{
  "norm": "rmsnorm",
  "qk_norm": true,
  "attn_scale": 0.27,
  "parallel_block": false,
  "extras": ["some layers without positions", "local attention windows", "paired heads", "gated attention", "value embeddings", "skips across layers", "capped logits"],
  "init": "trunc",
  "init_std_up": 0.0275,
  "weight_decay": 0.079,
  "warmup_steps": 539,
  "train_tokens": 428300000,
  "steps": 4592
}
Each number is 128 + 32 x the weight over its row's rms, rounded and kept within 0 to 255. Layers, rows and columns count from 0. Numbers have three digits each. The size before them is the row's rms in percent of the matrix's.

# up: layer 6 MLP up, 1024x256, rms 0.103, rows 37-83, columns 128-191
# down: layer 6 MLP down (transposed), 1024x256, rms 0.0938, rows 37-82, columns 128-191
up37 110:143136164162146147171098112087159119104163124164095108106067138091165118091151222114133092140108079152098143110120141101090084129131150146112109133118137075141077132087110102131084122120171133
down37 112:137121127122179149079066115074131132132133135120140133135181170109139067102197102211187107128064155149132127101116191102173088106111217131077089088161114178144106070114158133102130145096161138
up38 116:138186134113164085097113134130128159113136144092096124143112142096125160135113155147117099089177116167091114122132120118082080171135088195131136102099110122149163074097161070133099158101110079
down38 121:158165144125140121103162075166165110131150099107180239080115092160143119175176137119087095099123076102177102138104137138095084155125163179087159168135162117127137148089129143081109117132090121
up39 101:078139083140130113133087139167108187122098119152146090117146097113137098116154142164140009154148066184126109120118093121198121139149161175213110136132134135166153142115103076126137074140213083
down39 106:127145125138057090112163176134107138176119124111092131065096150210128122157125160141140102133117099095165107135120065114155093105159204163104115134131102115134088150092120127091167111137138136
up40 101:067151105093112169129060126157169147154128156151142068126152181121024145144125145103152104102132202165166148159107099096155085168098076120144090112158085110111071144103111148156114105084126089
down40 098:132130103109208132133146127144185121156097158125122148165120138108050083146121130128167114133133144128112127051103195077130116067158100099139112101154125137125118166125151115119139167078130164
up41 105:087148132145154164192142050132164152120099189144156173170122119107087070112194137154153083098119155208097103111105111150119188122066088132152125093110172097136083116133095119163139116126138114
down41 107:130138123167084101133172104151082071122097154087118147080172143163091139112090059163111107104153125124130156195131150098151120129128078151147102144097089151134158111078116135051073118088123124
up42 115:147222168132141103123096105142120137125144128157175155194177156186126096105074136112179088126126115114089131127124128155086120170146079127134105107131127128148086131100076095115099094120074138
down42 108:141125183099139148118164098092092125122108130134132127143092093137120084074118107100132143146160176083180153111079139161184115098171183135129162128103124145146121149186094053114122110119142082
up43 096:147124167108164122150110116152152078138170129106127109172121155140114154135121187149138082159096140187125133174184100079155169127096112132108064146113146068178123118099137112169128111153090111
down43 096:083123095092099129161150122134116116146106127122127110177193085043101158165149130198154126136136161119152144142136134123165108148114198114157040134103152117117185084167158111155078172167162112
up44 117:133163185144145113172129120188124144112152139118072118136112125143071088103072179106128111098169111108175109152153088152099153136142135187125134098112125171116118060128114064090123115109118111
down44 122:072143084088120152108109162142144183138118180148098164157163091140142106175131097165184162142122119082167138144114123128151095150184159182124135125106130140132111178134169180120135169163158139
up45 117:109139157117115097132144133081204121142134164112106081139143149161098217109134149157173114129197164097124134171136138102163113099082160098134166080113105116100104094113091093178158136126161050
down45 116:126124119138113101119115155107107149129160089124182138130128113100082110170142135080170117157159190091169121112127172119098127095136083104081173084160120130134099119107139094103115113125158174
up46 123:119158167114122117140077125153121115116158114128075131186103100076115129180150149147136125136187146131133135129133103122154135160100101183156134140091153059097087165117098149138145091062112092
down46 116:105156199117122124074113139108079088129136072094122104103067152158184131135143130171094093139186141076176143105156141151102082107128109068102116192088156101073116143092089124126133159110145146
up47 112:157151179149123142142129140126095091178110146198140126136114127174107111065113161156121133101109189133096098164160107172159192137109073106137115117137124090144128119144134164161121118113152093
down47 110:144095127124131202119142166147115108143137111132155129124115105114095097131119135157083114158077123127142135114158164120112113137150131138131096117096111094099140080145161203124105110154145097
up48 047:119155112139113155164126136127127125112161141163102115166104148121130138142096094106140063083164119159088135185154114123115173161089134182168103156080058077146155099116102100136116112109134087
down48 044:110134154159091126147172176125119116109134124106172102093112139086114135148102082152105169157111138112124149128178115077207089090089119100145122178140175178108155158110170165141118182152091122
up49 136:105154104090111115136110124148098151136124123158077142123158169165122186172118135113121090126199130093122117128100089139104164173156148186143099148074045082179122125143161125197144111114063079
down49 133:119165155139122101144142152045117120096141119132175164117141116156124098099080125094118111157136158139122167108143116134147109139111087184109201163151117147116155176121112095119129153138140074
up50 091:103146159153094107135143061126164154114178104122109123134093136130059099132100146062200117089146110132134188198150095148103171159169135150143136090140088131141121130100178093108156093123109092
down50 098:132082124112137126135128121122153083136158096155126152091114113118149134133142132102084198057160134060129177104110107141127097106087081113052130109106178150127128128091058107130130165175103067
up51 117:136128146185138099143182124145157116130103180130053137086125136160099147123153128156152128065128145130152104125125112128100138157132136141161077104126122138147110120130099050123111087068114092
down51 120:165076089138147136128119175082123147106188082146115162113145139121111173103124139193139123124091091068174139122184115092087098106091164100082099134091115137100107131101093106128046148103105170
up52 108:133132052195120139154134126176129108121089135132123166139110106135129135149061104138162164099135163206140128120126097097196137164067112174108146149173109136131098190098161143141148101073166140
down52 107:179134059145088113083107119111116126148094124124146142122153129095087147148149116135125112086122112158147108158129140123089076119191124134080138145178129117206192064066146151079066120118086086
up53 110:142108147115120122133161164164196183113135087118123127127147130092140134099133151151160103142053143150163133115179073189116092192155144132143161140110091179136150094154191085106104059094154120
down53 118:079096089164141114068079161164145143156110110125141079205156208150193118108143181134106090098112110149167084134213167184117122120184097090155132124054139144106153110111140134074152108124124097
up54 122:097118146135076129159062121098124113103142092159141129115113147134126120129106126130121137116089132165064127118110080097207121116075070185147155113111147116143135166088189168149174118132125093
down54 124:140165099175181168109128108126119095176140127145104184120141105114071090145182172112112115081078070177104151141045085112104103081134165116161094177208159082146201131124187134135103097061124155
up55 044:122120170132167115121110166118095135153161177154142091133116104148160079149112118146130115098111164143114106182151118144151179164177147154153075122089096093142123141090157091159135047099138083
down55 038:121126168133056107129147145163161080115137134172115138200203163096093127124114126159194134139136078102096106158129107077179113155140184121105089134131087104125126146094096137188118087076150139
up56 110:117161100174178199119078122110207091128182155129128153149151081113139091120109126140104062115167117122064119136098159158128134145087047127113125127117111106131083155140139119127049092077162102
down56 110:085094119174147150071153167138139141170050144091168108132155099132164129152179119141127150127086086119118105100125115094115169099114095102137089159109157181127152104147177092123103136103084151
up57 117:159177169160113100116077101160123085161177154144076057120115112141144136090201159119156118101137221066104180135160143098156107193100132134148101075128098092120124150164133137116136124099104085
down57 113:139153073144122175174146110133123141183189125179156168154108142078059078150102064197142160095132180128139083066086140145135114135110165095136142088153096114117111157146147122068131140097090042
up58 105:168172130127139092111154039128136113121097207142128144107142132102136086147137145118196087078068140165103098206186096120145134197133080127173175141081119129144139080148095094178189109151109126
down58 092:122139131125117192103141185097073119173169195081071129070112145130119124113150085142097162111115114179133073133147154088116139098113151096122101084088113150086213121199102124199138092105062171
up59 107:105126122114166109062178119139133150105120178200091137111194123157154182078100150116188129100109130102120114139153129158126077177124124197116125169143100095143139117044153152119130064087148132
down59 111:131132151112187083136147145153111138160085130171120082105110095148129138111154177138083127128100112091134104132200156198132116145125110097130190167114086058129181072156139111123132178106101203
up60 071:159180148123102152146099089104158151097111150101126090178126145158147169210085161106161103111096129184070150151183116155102073156081151137146150121135084084149134078153184119125121122128106105
down60 067:148123087040080154144127148105088129073108091074107148171123086082180118107149190147110113099073085070140073122113165139151129110125126109107153084137115090124118153144147168090174123176113113
up61 044:120143181133142183159126080096210120120149130147116067153097100128085153129118137176135137103155148149006105155091090133140155167110139157182137133107100125117071153128155116149092062083143054
down61 038:116097091119149151119153121104155128182102140058140140075146120083118087167171190162140108100106126148137095127145166090113137100122089131142144119162159092145145096123096098088164129134081105
up62 035:071106113137131146165117096115160140084133110193143074116132152152082154130084134144132085071139127140129108201177122129125136173158112190136079148100069115137137152073141125132185073059149096
down62 020:148134112113158123137114116127107160143073134183127154194124141101116166072092148100115079125079159162100059053055128165112113136161149101094126123132148075106110173154104170164100152158149125
up63 072:120141139123142095086137118166136116124140222158137124177107130093083169136156111121104125109171132162107125172146062148158118217114143199158103148093060108141113139061084153112099086120165092
down63 067:131112125136146128152092171082140135114122193110163108194106150171111180133099120139126131177075083112143197123106079084170156150114123111087149120125106153100132128089182155104130139114068142
up64 126:126192197129136124103127099158135145131110118150130055157094111165110160132103185143138106075142151090071126126088129095148116155117094191128122145119078142108040077097135140163123131140065090
down64 125:153105173096127146079187137097132156149104129152164139214137137168056165101086122159140132124105157134074102085155125076119130123184143107144156104163082102119137199118133142146102128128137093
up65 049:100178177176115112159140111160188146101110113112150119137142132141089160126144152120161127094156156190099135190162117153094146172108128151138134145099106166105157093118142123136122098103126047
down65 034:122090140085097104158081092093100119149144094116103097112171131160177109095129113089080199128185151187200123058120144160119086138143078132067115126122183129125170162110177098123065187164078143
up66 120:200155082100175148126139062122156110113124188112103112172127161086072152181144091100115127140125138169170128117148100107089111101147129179090100097104115084149126073025159143181143109153080105
down66 123:140190143138134100117164119108083182108095089124125167115065163120149112113121132130166151127119129166091180149151107076147104118153163134155147147142123153110102118106068116129126110179087137
up67 044:112138192151132089133106056139168159118103182133128125144164170124112147117070145138168108096150104128104127156154156155107129178135129189139120122047108131141105122101117142158118065029137069
down67 031:128194118153137140146169178195097154127149219136140116166121126129056147077106155081110122153148130147117090152157151173148135198061074153096133156081115080110177128129094135194126118132048128
up68 128:108104132121078082097118102152159196109170126143126108133115050132139183115127190177095075109159120129091157139199069123173107186107130139128158112110076130129083157102119119124146146098140106
down68 130:210128087090144143132140104170168170129132076140122131117116102136103194139062198112140086149168163045172132162152084131164124104080156078134118116120137142105115166108109071138131145141062189
up69 116:126152091122093118101101117183172159096103144185124105138131199142143168078139178083137098152140168103153106131142138108155172175118144143215150175134137098118118058098123089116147130146149088
down69 122:146142168141110156164138115063147115126104073119140178082161028183160119130169096046109156128131136129164130137125121162098095024145105192108133164096128179128152141210090118139149127133104166
up70 095:135116096149119087114127125126155183145116116121144139165167160123099137049145196123119102142052160122138111144141146187133083158097108150161153112131103074107123125065097110141128128139128089
down70 099:130118063181155163212143182142052112142125133060067147131108118134148144172177077107055112088107090097181108089145118098122167086092090136137104056106130165091186172163090170120154095145126170
up71 045:139202169133134139164109153106169176062116164145159159163131125110126142157112167166160087100130126206074130165147125160126144186138131183145110140105075136148105111112122097149130104056156061
down71 038:128163165134115141058135150110192063101129076103134154110126085109073072112121136176132086105158070119154103172158102133100124102115141134147108171157085134098113123142110079121113097115091132
up72 120:104062135170142102155118107104170104145083185163183111113133147133110145109153118134168107173081134153113119151089112079134129199112134122085099147145107111166088078100152152107166130049196125
down72 125:139110141134115104115102128168130096113191099120151138066149079122115074138109160149103125100094098188189102174143131158120146113138118129095103097076073162170070081143118148068163125112097142
up73 105:139116118109164153149167119148118167105098116187162128150154147087117170072121113130144113131084142125160109132127126139132110127136117126187101125152154056136030106102184160136173093115204110
down73 103:123088078134115089038082098084119163151146171125137128113112117182130137092134158134168084163152153155135086124111107132192128121072102172121096192101147105161073121124092105161064133151151116
up74 105:107094142105106140136202062120107189075114109153163094102129076140152129147140141147144133117122119213107098109090115171126113147100146154107078138123112113091172146062188034126122104142143099
down74 114:093198132100109152101187164061108102090149123099126091124120137211093108133169105126137170148161045196154111099177118134118143125093165177114144154130146133097122141140134130100127182100126141
up75 039:101183149150144113161154092141161106097159170159139097105094176133096170097079121152136107124116160139048082159154117141134182131109127180184118169110094138157122110097147125142160118104106043
down75 024:104078132091083184132119185128139195129093155146137145130146112074143110108193124181123131140063118115119107127156142122177116108138107091144093076156173142117140087137174156101078128127109191
up76 113:100140122160096137139090106138136175131121109119160068122113140161090175160190143167144142049172138161066117156117119163090101200142078155118084115124112090180128153123119088114140124080137083
down76 116:109161088105105153126109197094084145159109097116129082142136102124149080070117150108109153191148169080084082092135172163070083130142137098146079037122151138122157122139128136075094127119075152
up77 099:042137172134110142063115068147140100116162152124126067085102185169069137110141109168172116105103155126074155142153116098152206145082114101190099182119130101141089121111094087182164107128189124
down77 108:125134113120119134122118100134141121111127169157120154141083075167101132098120103041092062138079130120131140101143134146101154169110093117080160169123088150113133148073130139101167116108167201
up78 039:107126201136115100155116124112152157113140159170140100156122129163086118106120139166164095115118147159089094174211087158100129143120128184174122197122087123119069123145157160189182082071135108
down78 021:130139163165125163127110164200127085094082167127092068153220170116148090089194136164155134156074137074103153207080166083112094095172136148157122098128127074116143121133204095133100154116120130
up79 124:115080133181107174154155095143166197091162120154108092179112110127076147103136152140098155070076144199092109129109080104159180136149119191183135109134137075158073153178160110121100091092090133
down79 123:129142148106120140122129082189163171118105115128137140174112146157161075136099117093163163100124058135167125083205104066089171087127111148121104136126153092185107089166187113141177084147132188
up80 123:084146110123099119152094111168106104087128106130112104128178135156081143160155119120129088133046128168128109185157072131103049127152089155138099143129151139114127088162099166090177149109135109
down80 127:138169156138136115090111138107089096094029138113150105100135109113135087147131163143113142157099125110117132130072129137121159098145020142145108183159128111140188139112121031104111151119174119
up81 098:135086117120131132110091132213218155124174141124163129103105176155121112139083202164140168161088102106098110199099086114137138080132105136082047120112131114195107080163130149133156090134134086
down81 094:180118102127157156055130102140151213117160064115143094099117171125167127097159142119153216157121124141136131124051143141115117117114059109121125103120143129137149120117130109119166164191095099
up82 106:070155132137116121105123030161163125167112149119111162109136128174102216143139168129128130159154123119119158123156131144113118203097143150139065182115131102166094139103165098132122103121147140
down82 103:060071166180114102115079139117075155134118111103131098171125125150094141075111113074095113187134149118149127094059094167151171140134110157130125148123107154112117147065145119145200166125131120
up83 127:127166110132106098086130103160170140096142150152139091126112069161116146153115115134120128125139143116124119219167098111116122069116167172132120133142118095112144049151065088142067095114089087